From a checkpoint of a small transformer trained on Wikipedia.
Size: 15 layers, 3 heads of 32, MLP 384 SwiGLU, vocabulary 8835.
Architecture: RMSNorm before each block, biases on query, key and value, tied embeddings.
Training: a variant of Adam for these matrices, 140M tokens, 4258 steps.
Each number is 128 + 32 x the weight over its row's rms, rounded and kept within 0 to 255. Layers, rows and columns count from 0. Numbers have three digits each. The size before them is the row's rms in percent of the matrix's.

# gate: layer 7 MLP gate, 384x96, rms 0.16, rows 174-259, columns 0-47
# up: layer 7 MLP up, 384x96, rms 0.127, rows 174-259, columns 0-47
# down: layer 7 MLP down (transposed), 384x96, rms 0.121, rows 174-258, columns 0-47
gate174 105:115140137085147151190137146074171126136161097159175114159084096067156143100075140105170108161105137071120078066131110142101150160120089131070166
up174 104:144127067119095157155139098135119194113105151171087081127126144181040140133118094161154110116145108087152151121121145131127213140123071111138072
down174 105:137041107149112108147137080107091168130158139115133096128112162210045159036096123161140096107131157145160110146183182177117141136109118105078091
gate175 089:122158168174128101140135108079115154120163134145145015153147128105121028115127131126144058087138107110144132103117147115154139103111180133086122
up175 099:139109083140152151166124119100149129090153163098125110086145147072131159116200109085146071172142145126133119161103089125132111109121122181140099
down175 103:099135079135095115097140106112133130171160172154158113121137105109048092164110121057100110117123121094095188152046066089145123106092144124132151
gate176 083:104133059113177177097094138125111124093109098128117134110104113147159134112115133131158086099177113120145142139057197139129142134173148125104115
up176 096:119125169090141099076183147160108084148168173122062135159134120128094103150178144122156051118120113088176143098095110136102070167096111082074161
down176 090:106098124134139191161133099093189099137101116059141147106109154120117123113122126189135165123183096128067117096137139131139128037094163144139125
gate177 078:109078112197172099125125163140212136152094131128099091148111132115122159087173145097131059147108067180116145120206142050108092126177151130112141
up177 088:146072135148125125153096067090134132129078142145091155088095078197138143108149145110116116120086075138127109153161198136159097166094147068137104
down177 090:124147201103110146164154046161105080123134152135117188086159095154063146181135145114078154163122141117172138146151113144098150108154118095160163
gate178 090:118088195162138039119136149102107097142174143078179111148145080148116104151166125141177110133146116134152138149133155135134137125130115160110104
up178 101:129186120163143157182115160125167167088127133148133119097124048101138175132098130149119139143073141139141093134109140102077149123149071111109119
down178 097:076127097087101172159127108131134083169155132197136154115076176082144141109105159107094138215115097139114135140147136138088139143124173083160130
gate179 079:138154125112114060132161173081160131096144118084155070164108192184095140192149202151097154172171155133164088128109097080139109123115134134095067
up179 086:109134188106154064141208174096150178126106124166097074126123119094163104104150123110124121129131088085112113189107177114119067099122122088087139
down179 084:131106154162153095088076122157152098166161100133125127184125119148169154133094178097135135162159098084127150076120160145120131114129069089084114
gate180 094:114165107146186101103142132109152161100144107146133154123189102053144083059105171086124086065106127136099089191112136143138108152150146126117111
up180 095:112139131085198098096147131125057094112115140114186163177104085189149138131127192118134096109077194083100166133162133147160177138116183089100156
down180 088:162175178136152122152153162149130095034143107146132141183108155182187165133132147175126200114162124144135097151138077138150154131153102096081146
gate181 091:150084133136158066171161100144111134126132162124212125115093121112119191057139102126150146142224148137156111172116151115111100055143097095137169
up181 087:108133192034149092069121159153121102191135112075143150156100121043115087155119149144116121157138099111121154108114091112149105134189154128152168
down181 092:178125127093086115138140139141138073177149116112097155106099128088088160089162121100048145177127131161145133134115140112155087141189165133126168
gate182 092:072155161072151121137083192100064124137099124197181149188187105129108093140095155119126156143106157120144105122103127117086117127135123111124234
up182 099:137151123112092148172128082137105112146102141117151153064134130107160138102106165087123114115152168092154162088085153119119139193114184166127138
down182 101:106152119154126100141127121144135172112135063138117171142130117156134155140084134173107134084096175166111165136081170166089124096221170125099127
gate183 100:131178104121201122105096150097098053158143130143176160223102103110167159166161167157106100124135143140168143138136161130181154138120133125090097
up183 100:105182159096192162073094100114171133101164088151106124097157121053135144108136096172096108103107127142138143156114126151151129148167110155139155
down183 105:125129102096097150094139107153123123094133174175146118164141114089162121175146124106169110098122101098119132073093171177190081105089098151110126
gate184 100:125117132169143139081165137141142154189101148092096113115135136078135061134169143150173118062154105117177076100114154103151115102123174164141094
up184 104:099147126148188142121166165223129125166162123146178170131132237159126123115141133137142119107158105143167105174138101089125136136140133129157128
down184 103:100136124099133145131111136157173095099097112141133103167122162105200148164130090129164111124160117100103077089147140127102178101138196116178142
gate185 108:062126110150200049153128156158175126163099111111104191144206131089126167152148158129128056131113173171196099120138135123105179145081124131099135
up185 100:097125140138165091125132096142145175101114168097176148163201104120108126102088102096117110108133177134108193145066174120161145120183172135108139
down185 101:073147089131097166123119189103125144108079140112064054131153152115132169088169138152161105155123137108156131103095097155107144170097116155133111
gate186 115:055133137202149097106150158111152132157113070151098117178134110082140120107171149183156109168159154162135144132108085100109123094074175145163116
up186 110:109162136186112176139122149057143161130128138105133171099115149103148083149147149091084183067131132122153153133106101092100135062142130084104147
down186 111:169191078160164173173092126147115130111077117127172123086104118128122123111132158100110209118152121163102102089145151140158141137078163103131150
gate187 121:078093158131060102138096154121143165136066159168139089146088119101085100068109176142140114107177148118150112092126072071172134147113165108151145
up187 118:161140114101093081153123089158144112161056160084087158186081149087101165166104137115141148090163117093148122115195078101204119150131168074151122
down187 126:133128093105180091105142135143058126104062142167117100124160176122156140171188116137143068075081151089183092111155077110073133156121117102153152
gate188 116:128123154206150090127135160100112110094096148104140052221124140087136132125144141138167082135116170128112083135141163157085137115159152091158128
up188 105:127125096124072134122087108126076123093090089113088169205150124141096145134127186156086114127182124174149150066144102108117099131193112084174161
down188 108:106139185117157167133125091098158137127140143132180115114192164071076118107081155141118151106142042145217122140139116194126174156156143071159141
gate189 090:109129124150110146106076135113153106109187113100121102120135130142132082093135133195122189109174138157144109080087076143170115109130150137187158
up189 098:128092172117188129191185119117125165184120170124168113115127137161055092079127109105077101119138139120107092088048097134108086140097149121156139
down189 094:149163091144177107134169103094152147165109191109137088158114107130130150127217107093107084103062202129115091168121170141091053186154100086110112
gate190 098:091138111087129158102107222129160095116177141168165170128125131099091169129174072152146120114189167158153123077118122127118094123103143198110090
up190 099:165142129147079120170046131154168134120091099187055135102114112177135121110116122123148147154104107196117092160139147104138147092169084173191161
down190 099:163161135126153099161117124122056112123160151107123102090122167151091112096143164108162166163193052147108162187064150065141146136112112101158136
gate191 117:056026134133119123169089171133112114142077153152106151156069097100104094056103130115158069089127130180145126116103121120117143166093137138092105
up191 108:118148114149146130159075120120152130068135149134147125105129085103098112131128094158096162089192098171097089132144091154127069112134120074121124
down191 110:103132118099141168144086138109133104062066103142104071113104085106119123085106141193180113080180133165145148143146142112096132142101135097150163
gate192 088:143113101159222118076170166160141094122148103126086085163087144108136164097115102129143160180160170149128076126172189129158114143092135121169187
up192 097:135053179104080094164132140070087145128123131160203152126136080140138142073159094169158080160120095151119166137061118158129143093144109102155118
down192 091:146204182140065107082186140105146093166150127121112098123072157169157086144116163125124129150110154101085160107155159131102112115076043164097165
gate193 111:150089110095171127109093106150157063130123115154122091136113099057146107113131144162185127182162191200142183186151112133091122151100128141157150
up193 099:177111176121164049107083151099148114102117138128102119105082136109122149167128150119149137121120068159052134067138094102145164100194083162137106
down193 103:115093151102117099082134146178134058090158140128132108124113083152137143173143116132127107092117110172041124119215172150104165153095127092103106
gate194 094:138139182108088111165128149124188116136111093161159115186112132083106071097159102133138097087131134175167105086145139139195124090065139166118111
up194 090:158156073126162137166136144114135145157117140124157133083128173114131093177123050106137129072151065134156148150115189115155175169102125115119081
down194 092:143077188168123165091110143110148188146082106116171131189094129113142072109081124139102116123118129173056162164118136101156217108079124105140061
gate195 092:057142104131130114160134128110152137154078139071129169117106162145109132075168114090127094150112220120145136107176155088135155124176194135178157
up195 097:131141175153094112129168115204161134116122090133186132069160177093157090152129140156149099165158087109124170158117092158137130131110154179118162
down195 095:151065106144154136085131155151098130103085138116128172155110141211072173105186145089118171142153067107099178115132132148117079122117070181128120
gate196 120:149103133169211106097132132107140132184136106128125153181173162084127166147134103168147107080172095151138149124112085084130119079150097107116174
up196 114:122132127089087062110128196165111066155114118121130101119117124092156097095088113083131109131122216110098093174073113160129153137047161115134135
down196 115:109103089117160151098140157191143056127088157125143132147160142057169136122107119192180112118160194116134138175156151066116164178107160145101110
gate197 097:121171158128102077130096129165193125138131160137155108172106123134077120104080170082119113078166145095139114092106094078182108152153099037164148
up197 102:127130123110188181185106160112150128138118118202180134182138150146136188098156081142133129125084145115162076105139132106146145167135088150112169
down197 102:080137113123071131138145136153168035123200129090065163085095127132099128139111146191097147129151132158095186168121107084101098156148165102153142
gate198 099:106108059130150209119108107106157137167126132156197057145128127127152080105160118132129125136105122153166119129089106108130081123188144156118050
up198 100:130128080097137140183142155140154150133126093143119080107091086152116207128126156104167153030101159109097095141127148140161142110060100197141203
down198 097:140142141110163159143140153136126117141106177099136145193063110123149076159140152142175116128096175114101149099149112117168175130152184123184098
gate199 111:096110128141111132142176141110117109176099120120160104117171155117125165136128099132143150131137150132181056072142157098118115135073130106137082
up199 109:136130053095107150117093126148125128160108197085134148099122165101109177195130140116133130115129217129131110134058102112128126180098139186128088
down199 109:041129099131113191123094150106132102129090112099170154129111143112071145084101183142122102132085110126140078132121083157093086127101155110167168
gate200 098:129164141095125079150121158133140158191135129101119121189159083104098187121132125059154130102207107124144102109130159109167115130083154170099160
up200 099:134112150127225065100116127158136117029137161154151132120140098190146096162107059118141117164124089126115074085104104148132113112179106131122149
down200 099:179128115135150089125102149094150120167093037183164154096145189145162070147120104110143157153146132111098086116142162135165124119134146133136126
gate201 142:109162059120145134114152133090136147146126103159131111167145151081139133110097149105181113138131122115119183155120112096113197160145174149113098
up201 118:136091125091185126129139144150135132134157083112209096172190194096150112126114177157127163128113162136165129168161111137123148102143158154052121
down201 126:038158179172037106160123127159100052153098154134127103165090115148158100177104080215144133105112141152164087113149155115110087111110101142143133
gate202 102:126144161175126120144093124122137141104113167134173092133152124172118120076105189118157114062154096113173132120057117124124188151124133145165147
up202 104:166100145067115084054087131115089106141111133143137173123182139151145134160075190164152095102151105119124119105100181090148132103164155134144148
down202 091:153126173151169105090073157116106135106113135104138104181085104121179079151083087069116118160131137062154129097155120084115132113128133096068110
gate203 103:100122126036128088085107132136152105084154140143107107114209179092172186116103106172115101110159102126142145056088072076104116142108161137125169
up203 107:162103149151153134188168143156130151181111172096146141114115129117153149146066163122084131060119176137119179109108184085186145135145132081105149
down203 109:103152171201156093143120131137178100123136080096189097090106141137145109177154187083137100121128108131141174179132205096124123108088135082142117
gate204 117:117071203157173133118140165123110114127148119175150096155124113128131146100046095109153107085128207104145110135124126092173114109153086181173168
up204 106:146141153170168094121114145171122119142149138150182188164127126133089181187198092116094115148131149102215126066095109139161172137149116162145139
down204 107:144173099113114140151102107111161115155094190120142146130121163096114145083119089153157155138099150129059145105166102169097116130149155140123093
gate205 103:099108148104077087148153139090169111154088150092151145135083150134070096034148148138152167169175104117159119089137077115132151160145172134134129
up205 096:123150086145095137146110164196137153146105136155178147130130125118067116170112163100109100107152075114121136112107141088141132157110108126097145
down205 098:176115104137188105145132107163061122075130150179137102138191147095113151164111136076143029100105176107143138088094115104150121185085151139149146
gate206 093:105134160128111143089137120091108143090120182128096111154144120109149135126078140165155082108169132101136072068140097101128104130116113123124143
up206 096:094178157147139113134107152096186172137171085142074147111140209154096136147128171150164176147117152120094081170162141141108108148173119138081128
down206 098:119188136077127101095170174098151104078085075123135124089121113139082107096097143097134159102122147107098107075146175146116068166156154138171117
gate207 102:039082077107171115154142168072134118140080143147134122179103120129165157105154071147156140164191097172127118135094105094114190162157084110103149
up207 106:110136159046116137161145126150125122115134085171081069105092138142126150108113165139150138078132192086118104089120172064113122122114151155139160
down207 107:083115140108069135133160125093115123107065159133113142138071112100162109125116073148064115135159145107141137131150126107164139152125113141136163
gate208 107:079101097142086077123141169084146148096127185146123101128143117116131083093113126126144120089146086109164105080119050071170107115127128121169092
up208 101:147157167166148156108140113108124139193142140113139177167112159105166137157100117163108120150155107110126146091144184104174167108141175209168063
down208 098:180128144156111099110116155127140075087201090174080060120103088127175167121095089113093146206156118081110170080128118097154127095148085153110106
gate209 102:130131170163140176116130154163152131156099145150159089137180180033141065095111114135137132151079162129135131101125182134085114068056120153144159
up209 097:136189121118094095107127107177125134127082170129165152189125143188129134113168069168138128141137131105132121118090132096076118128081198144160164
down209 096:129172110066119086199109111166156147145147114114139103073181133175052152166113119107024121168123151140115165134085115074128117154164127111105118
gate210 102:067130154139122086183143135166127103135074112153109138129140054118169131114138130163115089150151120152184105139098141122086131104097133125159160
up210 095:134071153098093121104036132103110074133137133149053117130105187121145107162155167150145126095165106162091115117131133126191073164151127122103107
down210 095:082133170144141111183156120131107129045073103132175126165126091140139164079050122142139142147133160151138154087131078177097167142135133149159144
gate211 112:126135139102167058086188162082114087133166138136136151150133099074203124108122103216159092147123111171103085162153123093151137112094163115066176
up211 101:117121156116177110189143174139073129124118134152169122168118097132121098153108119147139135146111176114159109164130141136167128169044109121111139
down211 102:111117172156133116192165152070125104178097152163151086108098053107132116086125171137151091168141124092124144118142105170159103144085157079122156
gate212 092:097116144088075105113108135078099122171073194113130083090151191092122094114065147132173120136097110111138118175124170067063105105103101094130144
up212 106:144148121135166076148145122110190095094164107173108070136144094117097149165131130064144180109149138142060085116137122151154087146125138105132085
down212 105:159148055133154098101167158099099104115190129114121126177171101161108115163118079089170134129152126106136115114114124159127100152071130166114102
gate213 084:071150081133170165134105100117145190124168139092130104137123205064138128153107135134152100034160143140170169141137121060116168184133146142143148
up213 087:111160151134110154101155133101136108151139085157137185092127090188136190108142151174093081132149145161134116140047141124120108115054139085100092
down213 087:139150130084153133119104133171136138112171156153134151107112119154098147089105118126167182118132175205130102103141031144123178119110094144096104
gate214 093:081106127177105136088114127122158087079153146157128097152173201147131164127089167098153174110137130123139125124116107127137112092112171101180181
up214 097:130181025168146164136115159116140157071072096105158187145062141127128114130092176102109101100117135198127086128144116112179092102125088169169080
down214 096:156173109128100111151094150173123124093137159091129133137091093147076094112113107139117111070057119127069149090122169091129119121128043129112130
gate215 123:091105145149134153111120171082160159136150119159132122144175157085190153115141107192194156158098099106078087159110111144147104090161123025115178
up215 106:160089154067148082152146089190089143099095141116048090156156140092101084128060100138116105086111153163156153134150122124116124135181148171152149
down215 097:095135113132168154098193143127135067148106098114101104179125120123163119132095144200184195144086110134135079139164111201154085122129119117120120
gate216 088:108051128158138071160150126104137195169147144124135140140080118108093103150075074136169074083116165080112133119151132143142101159109123124063111
up216 100:150095087133112133127087100111124151100127056152107121143106102125096127101194127118147088067109101084154149147150163102137081162151123172132092
down216 104:083154146117171154164154168113157173147151109076075124172167115125039113126101096104124079141115050107113140136165106139154081133150110140117116
gate217 100:138046182109157088145101100078111101169116149113043117164117152132128163108119147151126109139147093058169165109086121178097080165128115106143142
up217 093:091096076141121086099166084077181102092113106127126132146109103126104163105147129196117130091171151167120150114108140097089100135114133111125142
down217 098:083116091162132122170125043100168108149100106109146134154133137075135131083096102192119105111139161112048100111098069113089071185155167101137134
gate218 097:131081129171093126112118180135155067153200092106174108147169117128118124096118160107117121118162097163086125148111186145135150100132122163143112
up218 108:127155151120125103100124129137130164095077088096134095126168116173115102133135119110130090135120105124162109180119111093119120185073052149141105
down218 108:200082090152085139152131073143092107084183144161146166170122076111171195131114165162072137131151164101163126082112134188090128097086169129145142
gate219 105:101114153140126113125188173081073070143127131065164111138160145145188148106156066171142127103203138116163105064085111075100151113143098154054134
up219 095:137158100125123132137127166153098124133109120130175069110080120155134202114117111072110105118153160131142163178096108156088186160125145168063116
down219 097:171128112106171115116132185148152077158153131146182133131142172104043211132112122079122139085131123168170180224104133101121171125163128154073126
gate220 099:098141103194132057086161207133168107151137114129080127148168136068150105121194123133143123104125114079097120173104111109117122062123124118092126
up220 101:078132081135123093159134114095137121137089090155043132132138109082164107117159145081140115063140163085142140131132094112105127103113168141156130
down220 098:145157159125132156117142112083146096140031139120062104168124091174130122158093161163137086124081144153056130121100088113075116136064166160169062
gate221 118:090128138188201159143154105130150134133103116122095150236148159105137138131177137142152082071151140139106086144082117116092175095097084150144134
up221 115:115114128174152123183159155074139152171148146177088153091222137098103072106106086061165131134077115168126119152123130121086163155160137081123107
down221 112:108126135135129139151122138154135102189149132161132148147139094115152123119175136171208205136125070158148126075100166099104146097115156127104085
gate222 109:086089176168125141131142160159119175147126105161158132134093187147117069071110141116133127143122131099124084158094132124169151166136124061130123
up222 097:083134143153115172090116150151109131140135105097176111144086134137160126065095135161095109178159106105164102133119104166134130097131089189113162
down222 092:096150114175132130143125159134075077169122156093163110159080135181139117086158161103124080170100128101164110123154136152166203130073147087122102
gate223 095:115123131099137079099077194158115088112115153145136103113087105159091162131136132141155141137148114076056108204030176130150153120139163133127101
up223 101:103164115103157074102087080145128086129118118128158162106121108130100112116125166109148127121129173103137163133113157056107079154059074162143110
down223 103:157105103145085152115111115144121144135092118130147061168168153112150106106102106138142105121136117205108091108143108159132065142101077079057091
gate224 097:098081147190165070136115191104169137134120111151184115111160131119050168097109095130141085119094103083105189119134148094152087110149165093093109
up224 107:139118153116108181133160143117131207167086194048106098121113112145144120152150078125148116105119121148118166095116078158134066083104117185147129
down224 107:186151137127124170163159087128096117112148134150093120130176104144132124099091126117094136086144111122165102127110140089155135097131130103171182
gate225 092:057096170123120116152162150136106146133121144175146108124184174133131168149163091170142146141169164142121132070165098099134128133114161179167136
up225 095:124107142165120118141100069111106140083162089133169135078143178183117107076116123053173118152135141127144177108151141181104121069105132160183099
down225 101:121127117110162080182154146050130092150123144105157151134080148087163132103116148053073130139074120143106109152092108184149087152134129158124112
gate226 117:101141112137151106126144151071101158144099140186150128171178107143189106118117135180159139148086056107117148173139206103192155076143092105070150
up226 098:106108032102086148132146122103099121119094124132144172119126104101202157189129126173131081152102089127130112134181136117103164160161058100103132
down226 083:235149150134130138115128167137159139132117084108148112115144189081053105154087105077119111081123127151061135077108162145126149123140138147134101
gate227 102:139122075112078121175101124172161147141098085070127110175154158101124141090091127100165100126214132143160159083147157113136182130169141106136119
up227 104:067140131122133128121045143128103099141171126143096169091152188190135118200108130113187140076111109063112153196136152154116093149171112123109110
down227 100:181140096130090172150132136126106105143072125170147136152088149094119101155150089146098143094104152184184149123095088085163102115127160131127086
gate228 091:102160088089119083142100186114172122119104093154119166114168107138133138112147045131141080100181143202122185170092127090132129147146110149117148
up228 099:122146069108141077165093104141123183112147135153149111114126158177052119119064148065113131153137144072134122145090123155174129151178135179100063
down228 103:162114177146091101154127063138093089138185119086165100156118165133172140111120169147117195146095152116112062126161183164201178127125109118127091
gate229 093:113074063100139145177094111127173149073108083114160119122079126156082117143126159132155142146129100164121166141167143147137202097193105090124120
up229 092:099097100131095123176117105123075160158129109150151070138105217079136137135083139151142159157144144083153169134176152108108126141125169151142166
down229 094:109140125129132191143155159136155177088106100140082147102106151202176124116103154131111130129120148162122112122148160211126093145120133085113070
gate230 111:114142145178156112066046144155098109153122126136135147133118122142102114108100177152126079119095140118128137176103118047102126150126147073095125
up230 106:135097134069123170169109097130164162107090077176126136097112121166132128115130065165131143139066126172148122104181125141115152129120127190131103
down230 095:087130110179177106111142146154106110084111120128135081094126113126126133159097171129112116085103158119146172194079110095078127149101141132128148
gate231 103:080111139107120128113070159139139099202079082060126154155137102073168128130108054147153125135123132129145062128177127104162101161154177140091169
up231 103:141138175134100074156158182150089102147109159174111119102109123069151165124181143129114059144062181131107087133130121147134126162106154085176091
down231 104:148137127105131047162153145169084167118173115146160167114128086124081137121201166132108120116090126190155161138158118128142120078093114148094088
gate232 087:118152088126110091128041135106107159158122111130078135163101160137198107101133108131175135084098111133162043164112119164134164106149168096161140
up232 099:147097155107194127133156111133101102098148119151185171089156129139100151091173104151133107081139154131134126145083122086130100173042140152104114
down232 104:255064156136148125156099134130172152149130102118143127110121101123148147077163127097171159143122174164100092088101166150141098123103120159163081
gate233 100:060112054057157128149092118111144104131131169170074099110129110029134183111134151169139132131135156149151111104107101140105156139113156082154170
up233 104:077207127048141123078106125119149174093129098124114118119107213130147096151110105130102110099102137086134154087163170160117138142083151135149116
down233 104:148163137141120175084159136154101050094072164134092139156169105115138151146109102106114069169076126082115117140093113188062170140100211092156130
gate234 116:119087164151145076104105175082095093162114164088145092197202131101171098095122138175104103103135125121094122140108153136124112103097150077181107
up234 100:128164167093140089100142205111089136078124099126190113091151121186145128122147177142080167147092177174097141141099196096101152160093109101073121
down234 106:075117149121160159096120175098106089118046123075133128132105109143137103096155134160211138150112185127104113077159147136092072121111166162100192
gate235 089:117107091153104097188162095054152140142082145160170180139133162094139096123130179142149158144141121200129124078106131176089146107102135123118165
up235 102:113186123128124076083160130113141066150106137076156150096110159106130130193182094178142148118101124086095138160209116089122171124148146106084190
down235 103:133176098119094071154149171139129087098094171110157187089178182166166132149160134156127144136129171158141113148130100098136153136120111121180169
gate236 124:020086110149175105174101124098115143166139179099101113114152204123146118086155132139183076080090093107156067124115168121099178125110158078159121
up236 102:123131127117079095162128147134107161095141112087143179108109121101091184108148176096139105180114146131084148074060115118069093151113091188092171
down236 099:114107108099128136149128122151153090131078145095143115097095164187153100110123113073130133153110166157080123141188131151134145204140139092114131
gate237 118:079103147128183076117142192095139141160081139140166106182127093102097097095146138132162072179126152181126082182059180129155142120088127143143152
up237 106:123112110115080128124123103084121040106107116190099122065101135153139130123167160103129104089086148119113079155154171150132156097143108154111136
down237 102:143127120182129179176151112161142221115119098078194156171107119162104136112101126162107115155142099163097133143091093083100110133107097143178110
gate238 126:105054179124164139161118150150148139122075108150104125177099131115157150095111121155141144150170132115120110098130144103100149115205113099145194
up238 109:126185149101093156099121208174118115133136138145112139145173138083193137120146177155172121098115197116167094153182108103148137140120158144155179
down238 111:151110165102145104163083133166163024055146157099075102158102120087155149151193118164134092150144103112094138138147141098124174153102103140142140
gate239 102:092128145134098161118134093089174118156134075092135139145125088108140123131103037127168113118125122153173133127097065080139133166167130172116062
up239 101:159121098107151173123088077143130136124115146095114134150159156135124094144081142130124096113142156125140090110168095102127198109120114111180074
down239 104:058129119125110150088164081140161098133099131132137147089113116098133128125140124112128097139084068109048165125111111147131192098133139103143082
gate240 101:130069130168105129142111192193146140133103124114145117084137164173084074089148164103109080143137169113139157142099096095183171088191180119129113
up240 096:110081135086078141157069132149105092137088128136125163161141118119147186146135113195128133140143093107119131165123116149149016161097097144113090
down240 096:119131150094135091094080144190085110066147127115193088088150089153145102143116134141147062091134205119179120090104132131137151142149140130116148
gate241 102:114124124126112136190103162138160117201041154112169108160102138124149114052061173137110111117138134155125093091063125140212138094111149094133155
up241 108:137176145118176089122148154129100098123153140134079060135118160132176069161171161130088128178146166157113124135123190080129138096107073149103161
down241 108:155137077136152149148136110118169132165134141075099168116152118133069076148088131122098172149102098161135138172081138211132141165112160169142097
gate242 094:110139126132131158154151156123141172131060091060091158095153096034129186102130115067175140170148104162135158204152093103139170161174137173151186
up242 094:171162108171151184135149100103077165136127162118121112127085155074115092143186077126135164123092091136110119205152120129121095132093059093135162
down242 094:064147111122128067101112095121139153169173140118128094151129110201096094132123148109093111115134130091167163138114147131117107120103099093094107
gate243 097:128129119130219111126138096055138140148090081151154072148141114073126126114070179180153095103188134151179142154123177100126115160108155169109131
up243 098:116127119144148071185192157080069096167140072105114137169167059106138126115141144150089129092147106142138190131137113145101101133158127177170196
down243 095:084106112116075082139136126130150094141151110189106126115180080090124113100103206110055116105164085131172150137168136130119170127110140090136157
gate244 093:142059162104164082103125189131168115164146146154084084149166103173135147123158128140131064131109134132100140109067160133106108179125072158134106
up244 093:118156135097131092091182133102102108107146123162127164102126168114190211157126098155114114102153129195131123130140105101098155091114112095104118
down244 095:123127123158149131138068156129145097115050105125105106160111137111191099141166136146131133124096131187095104180175079094097103143122096113101110
gate245 082:174206113149110152129111187079131111101141106141125128105163062136132165079127030144125081142145155123117181146129055188107118076158095115119140
up245 096:112124191170145165145067065117146131068133117169172134148087172163120099134126119120100106105138103112150162244173098112135142119195094127130132
down245 097:167079138155162090104124146145173079150220152148131126113094110092091173151121173127181175142120176126156065109107169087110178133113143132148150
gate246 095:042124106143135129148095129094142134126127155123129103133132136083139107117105091151130083071162133109210092064102131103120128139143218107160120
up246 105:148097124153130148065077133132109157152104128074163153120160059116146178179102174187160135124095126099108084143142174152133133086188173120166166
down246 105:094138127119163158066100148134110047084055090089174131097106145137188096130079134166106168132143095085149088148125128139145153108160131125172151
gate247 098:139083133139109133164139146137142107206117131116163075130077116110155124090096185093197132099115210157132079175162161090142127106123060100073115
up247 099:095142143180108118136049133163133176144122129108085111126155078180052087103127145101166092119155158106128127100180121163101162160107135131099063
down247 096:102106129112160134142134092108085106093195115134069116134133120201143132123110109049108132097152207137142144135074112153128100117149102149115093
gate248 089:133088108097163178102106128161169078126124152085139080144073147155176114099124091153187096099128143128179166135110081149139143097141083194154079
up248 099:145144151066135086143099119171139124144114137130138107082156085146131025117141085145115127154097128160110168155146188142097115200143146107111120
down248 095:085159100083123184128107113163082147101189144143105134084136123178130119120097143115082118143133100188098141198133134124129140120154149086107154
gate249 088:121032188193106166131147125063123120165092136171127112140073189158146157133165087143152121137158170161192138140110135146165073193116165121196123
up249 096:083145108117136078158121112089148084098148083133095105103144117063150210165125138135107178137133093171100144106126107127168124161157053172160158
down249 094:091065097122103177110133128104088133132186117183064130181111170170169139100121130138158157198158195081100131134111128145103104138139092119140113
gate250 120:131105127078130052127116149139132049158057093111152087160115145129125089105146114146142095109152168136165128116113124139143194149063186137141116
up250 114:132119113106080179074140056138091140141141082116149138167097111136150143136138087148151169113110118133097145156166146135137084077063066131091085
down250 112:153109076173129139145163112119140141118125114143135136097115158154092134094199096094162101092098082126132102136222118160120136108131109136154100
gate251 098:092068085157151097153146186154096143111101156153102171117128139080152128109154151156140112216132147144151097098113135100143169150181164071118088
up251 108:133133118131117151139138136138151081092147172117088127127154164172148141147067103176100093148107126103126119132142073124150168120085161144227143
down251 105:143136119176138159100148146063087121095141121117137114122078171137045164114082120133081085138158158109111153073128114143076168143105105143146095
gate252 067:121128209161115132195080110160202145146150152131111086148109139143129122101153163097148165137164191143164131107131175144155200179190137137167119
up252 083:111093117080187138119142146130104122098176111159092120130106097113098111153113129087131133077141171074219108051113105104097125159217151140178169
down252 082:132115123122091168159125126130187071191147150115182119148101182139147107139118136153104122126139140125107131179182115112074107114123053120070138
gate253 100:143072167161155087164118137167178175170112089126167124098110125142103207112111107137151120213149151141125112103137171126156080117127111130118133
up253 101:100163124201154123101139170140146073114130080148130087115102079102097125118164104146139120078166112126130193101140099132138133123136188122179157
down253 104:161127116149094121106173119117121188116159093115112132154185138147070116063081100092165159105143110144109166145099136141133172145149131119108090
gate254 098:131090112115154168137145123207073118147155130105105175142132114127173143120147123183174127147168131116117122088102120080108143155156152080158127
up254 105:115080179111207076136131140101169150161096172198125106099099086171074148089124127082121135153146134115092152134113055114170088149089129100135164
down254 102:060167102126072107138132107074103178159085149119075103106099137132156126113139133093121068120161110128119142151148107133155150112114108090100122
gate255 094:089100104147153127092112192089096168137126132120062130121146138109159174119073134120094143073139155099131131073124140084088110160125115131132141
up255 096:101134101120094171081182126131131129143189147162138150103116178111151128153074157136146048158123113132140139160066043169097089119076104170068075
down255 099:092123087203105148092149075084111183125200135125088158089115137114168118166097184056111165122085142160125136094122087123109105124152159146153168
gate256 095:103058129104167099155150097114179101128078069176136153127133121169127106119149099121136091194150127076157106113149106076098124152069165085120110
up256 090:111189163182147118074162108098134136099087189126102143117121093132095111118123146119148156124132174133058129160168112171068159150146145150164137
down256 096:087146102127112101120072154150088143182166135139142130112086131060160109100097117116110197136072137144177130072167139093163132112130085138129194
gate257 085:092139109171133088129148122129138100155055107155194168175111126155141123081117074114128098134120138127107166107134155113094142130117193180150142
up257 097:103162073127121160081152106144103127094143099133101131120200091106144180120144123156143096102114100128119092156132103133115104133208117115163101
down257 092:139105192099150131104101125143178114164125087106174147177192104116103141154121149157106125069118105168149115160118123111074151043096110066174136
gate258 096:104143160154095138068143147103127163125159092122096135160197155132165093103079133149138058106164081129132118140090135109137105102094139170148079
up258 103:140113104092117096109046074112120137136148101149156136146143167174128140156088160164156089178135133076145103130143093097144167127102102091058154
down258 109:030150169069079130110100134107108164132098108119135101092054188125171149106114144140112161109150124152094051067119120126169118120133108117105107
gate259 105:078128146161158096136124110100138107116136102120110094155155135148115160137111174163163123167187145156194108153068121115086106150064163126070081
up259 096:130167185152197095166143123111115135171071082123142173136140119092107095149158110142101118153158157127157100064186175126096124129117087133137142